Weights of a small GPT-style language model, trained from scratch on English Wikipedia: normalized queries and keys.
Each number is 500 + 50 x the weight over its row's rms, rounded and kept within 0 to 999. Layers, rows and columns count from 0. Numbers have three digits each. The size before them is the row's rms in percent of the matrix's.

# gate: layer 4 MLP gate, 320x128, rms 0.313, rows 34-40, columns 0-127
# up: layer 4 MLP up, 320x128, rms 0.323, rows 34-40, columns 0-127
# down: layer 4 MLP down (transposed), 320x128, rms 0.302, rows 34-40, columns 0-127
gate34 106:444493558459546531509477477483453463542413535519489520499462497485462555455537521518517477498567462482447491517511537451515600534595449461541419548506506451481463577478500449495454450410450455515466579517526458554438438418506496484456448457564426502543575545541458522703437575525452432484499445415442529602547588528573468514508485506466520550471434455529486491548431575479523479627467
up34 102:563490499545548482562529471559543499500503397496510465502518531553491494519480485497501601473434498536555492498478463608448393458414562551548571477534489552507536482542471556487593528643491484486491496514472548492570578534516496509536567483400590460450361426468491453347572487474586471520456597564495488447514474495552542510510528481476437499486604500477520476483532444534461542411516
down34 106:463518508490505562480534541602483455554516446548470512524476481480499524434533404600521497562553420465578532491419525488542484534541480524455475520534485459470495594466535556524472580434490489550497585573471511535343466509453559481463483503468497478500549566487531540572466495592434456511588438514424591594450650437553480559549459535574508572510480495448498578494452463491559425479476
gate35 103:424479513497477533478478536528512564512544467537511500508498479500578490480544459416433561429516434554516498439484519478547500574541526487573434507493422477536495453496494486482481478483403527474549608529590448484499497530448438512550553397481562528507484502415433567353489460464428449441533466434513503579438553426537520521499486420498516439371459418577554519504429560492589554526380
up35 102:410506502487502465507486539501606481523521455490581533542420537464525540505478493492498410424541544451501456422414457477499586570479535483472559524500535457485482487533507538588562545490563480377485499534476491427432467528561446529592566513450411510578443476568479448512461495547572575505552504451530462472491547479437523650543596415505592419371528561509451463536530494517488510515487
down35 098:586529490460535610497496501494456385527560511525607478510577537533492487579467522404434488522452469535504472464570494470443561513519437501571493406492400554522472515458459494473463505491505460593481539494422456582531560414501531480448546510479560586538550494501485457369451407470529539571400485517388540421489441415486439472524513543484502565474510456510514548531450395521486504552510
gate36 095:578507500445469489497501501491557458545462542505456537560431444582505516524451500483495455421445504435444479536525498458527498436454530463492573447538470393546451512493516528560478558560515453539441474538428401433520355595492417485511539454487461549497465596494461546392543522441501518466487556542584428487562566467486510564459461570491485491479442560442577391535510633411510507514475
up36 096:566534559464488556434457456477480450538411487458489529563464609499416492468453312466568483483465552408484486498505482485466510454517508471509541593508496529439468495483487591435496516563542464561647488474469612552449462517501506544466540526467459485443450474480440543532481523419387613472488477510556451493504510429524564488603523478601471471518541520504505500450406538493474496465492
down36 098:507626557571583523514532499512541503487377541513507465543504461523426483565452563525432558460574524492497490525483526571465609533559410465472525469495479539430508508503509459524435529522509551483445616461515422450549479517480443447490433446546495507518438551509526552565569568529466463518498512518496403468537553497459489641498395623492523545472436523433458510466513612517570447553508
gate37 099:503477473494570513450458566536537495560455393464438512469541489507502454585520470608461500494533507465520496424465514578609379445473437535529536498657549489617531468566436463509517472476505495520389576477488504452490482484472561426470472422484497465464500510475507540541600546511483553504540482466452450473487543486550609546520545528430548436415429507564460440569459584482533566476497
up37 094:514462597424423503443534442415479514459468515518503509547530470492492551483583536487562638573458459486485507513487560392451494455530540530498492505506448518462490539587495476499490477484459499551552424601512505580521497420570606514519500497553522543537525480506548553347517492470518511533526425482521574513525511628431419504497575450537490509592615544504511600475586514561507470545499
down37 096:512503549620561560562458510520497521508471527571508445545478449552532429558409475640523441502472558505499460442499485561587359520412480481516502547534461478507484505433536568532546453429497518521558592491507525447593450456408446483445519418497506467471480486509527509629526473520511434513486608516546415501540451529566469482460416460586457530549473546512513546482523531431511415493541
gate38 102:457493433472441449491523409489418523503547578535462551514523543519511482494619577549568487488487467488522564548575498548581466449453537497561507474528533478515553466522435383485495496496452481501536418467460585532444523528367564500533563477513538482557455556512457485461528575439515516512565536440567582489558517513563466508415502533601598491404480516485353503507526512606496522574525
up38 103:510478461532484454452595462511539579486403483444502649523534526543482525515540478448603399437493489451608548561485549449511456604537471544539483393501536474561411496546539489538499458476488423515494395581550479510559513512473567564500543553405467423519544485497507547506521577418469457601568515568488553437470443537488447491488524524447505541514536585476502579472549522457493501503551
down38 106:533441520380479526467541495534527456487574484543440441404501410512483425373609483561498491429533465501390529437620524475416467487461437464568491545488493465557520516578495556480451519523579481484520528534446527546504566541553535492566466482525513561477493489495507518461388531462467527518574412488483483539516537498472523461482516485547515460413466424478564415480387414506549457471604
gate39 097:455492445550531532437396428492549536503492535467452467476449516550481590533487525377378525444550507554537524516419464561566514552475507419571539476610547547434618544493454495455538447526493490561423497504521556465463512406453463463562446490487601554522571454461499485460509528556464414474488539480428495580431442457515473444474551444554460618579483495507523478494464525525576510531505
up39 094:485554515536571516483436401579509428549530473544479485553523477509537465499513527514554573452535483537527396495456446533425535504375525438473524438499572414518440408525464499526536433544544485543563442429615540524445553498412478496545478492419518532555519561514482516502460463524475501529452459454465503377533497506604488444494473518378485539501456564425497586583497635552482494496486
down39 093:521545496622516611442457520503500440484509450443488440432507448456469553467398552402440516498503396459419503469524533505574487542373535476538555510518554473458460488462488496516527494522536516518431478570451514391557493399485567482451421399488503522535575445447476460508526580504476516476497515407490551487445505445543464547552543558534561538538530619505521524547478505447589532576432
gate40 100:437495550441536493510455570346477460505544566450469537441500547537569522449524498441480451494553451560490502672524517517463506595440525506567428456526523482421543417503533484636487481495539529506555478542448526517411495514482518508471489578443490484501512555392490494555406535436477502587500485454486582562440507550472468501477536476469528561544487522492492568478422440510576620548498
up40 100:556543423536547553579528454568535504629541560518466418445492504565417454492478450570573543495431518556492465472496470509485449508512515574461431509522474598480434485399475542523481492520404513424495618397463467445503532523569574541479526447485418547533471419589447521474501398443486544482496479549523493512501511518540542520557487472549451463471530440429478477541601605552545453472461
down40 106:429464422462440447438457583468482567489603438514469563546511577540505501422559540551484594514501506522530444434466475552521499449530461459547493470460520457423512519583479510426490569507499393564507464573387490512503520449498476451531495506436525394501516468480471481473500509510479477554540449541546675582496458513501438445375546452517549443479568531579469452548429567500518529457484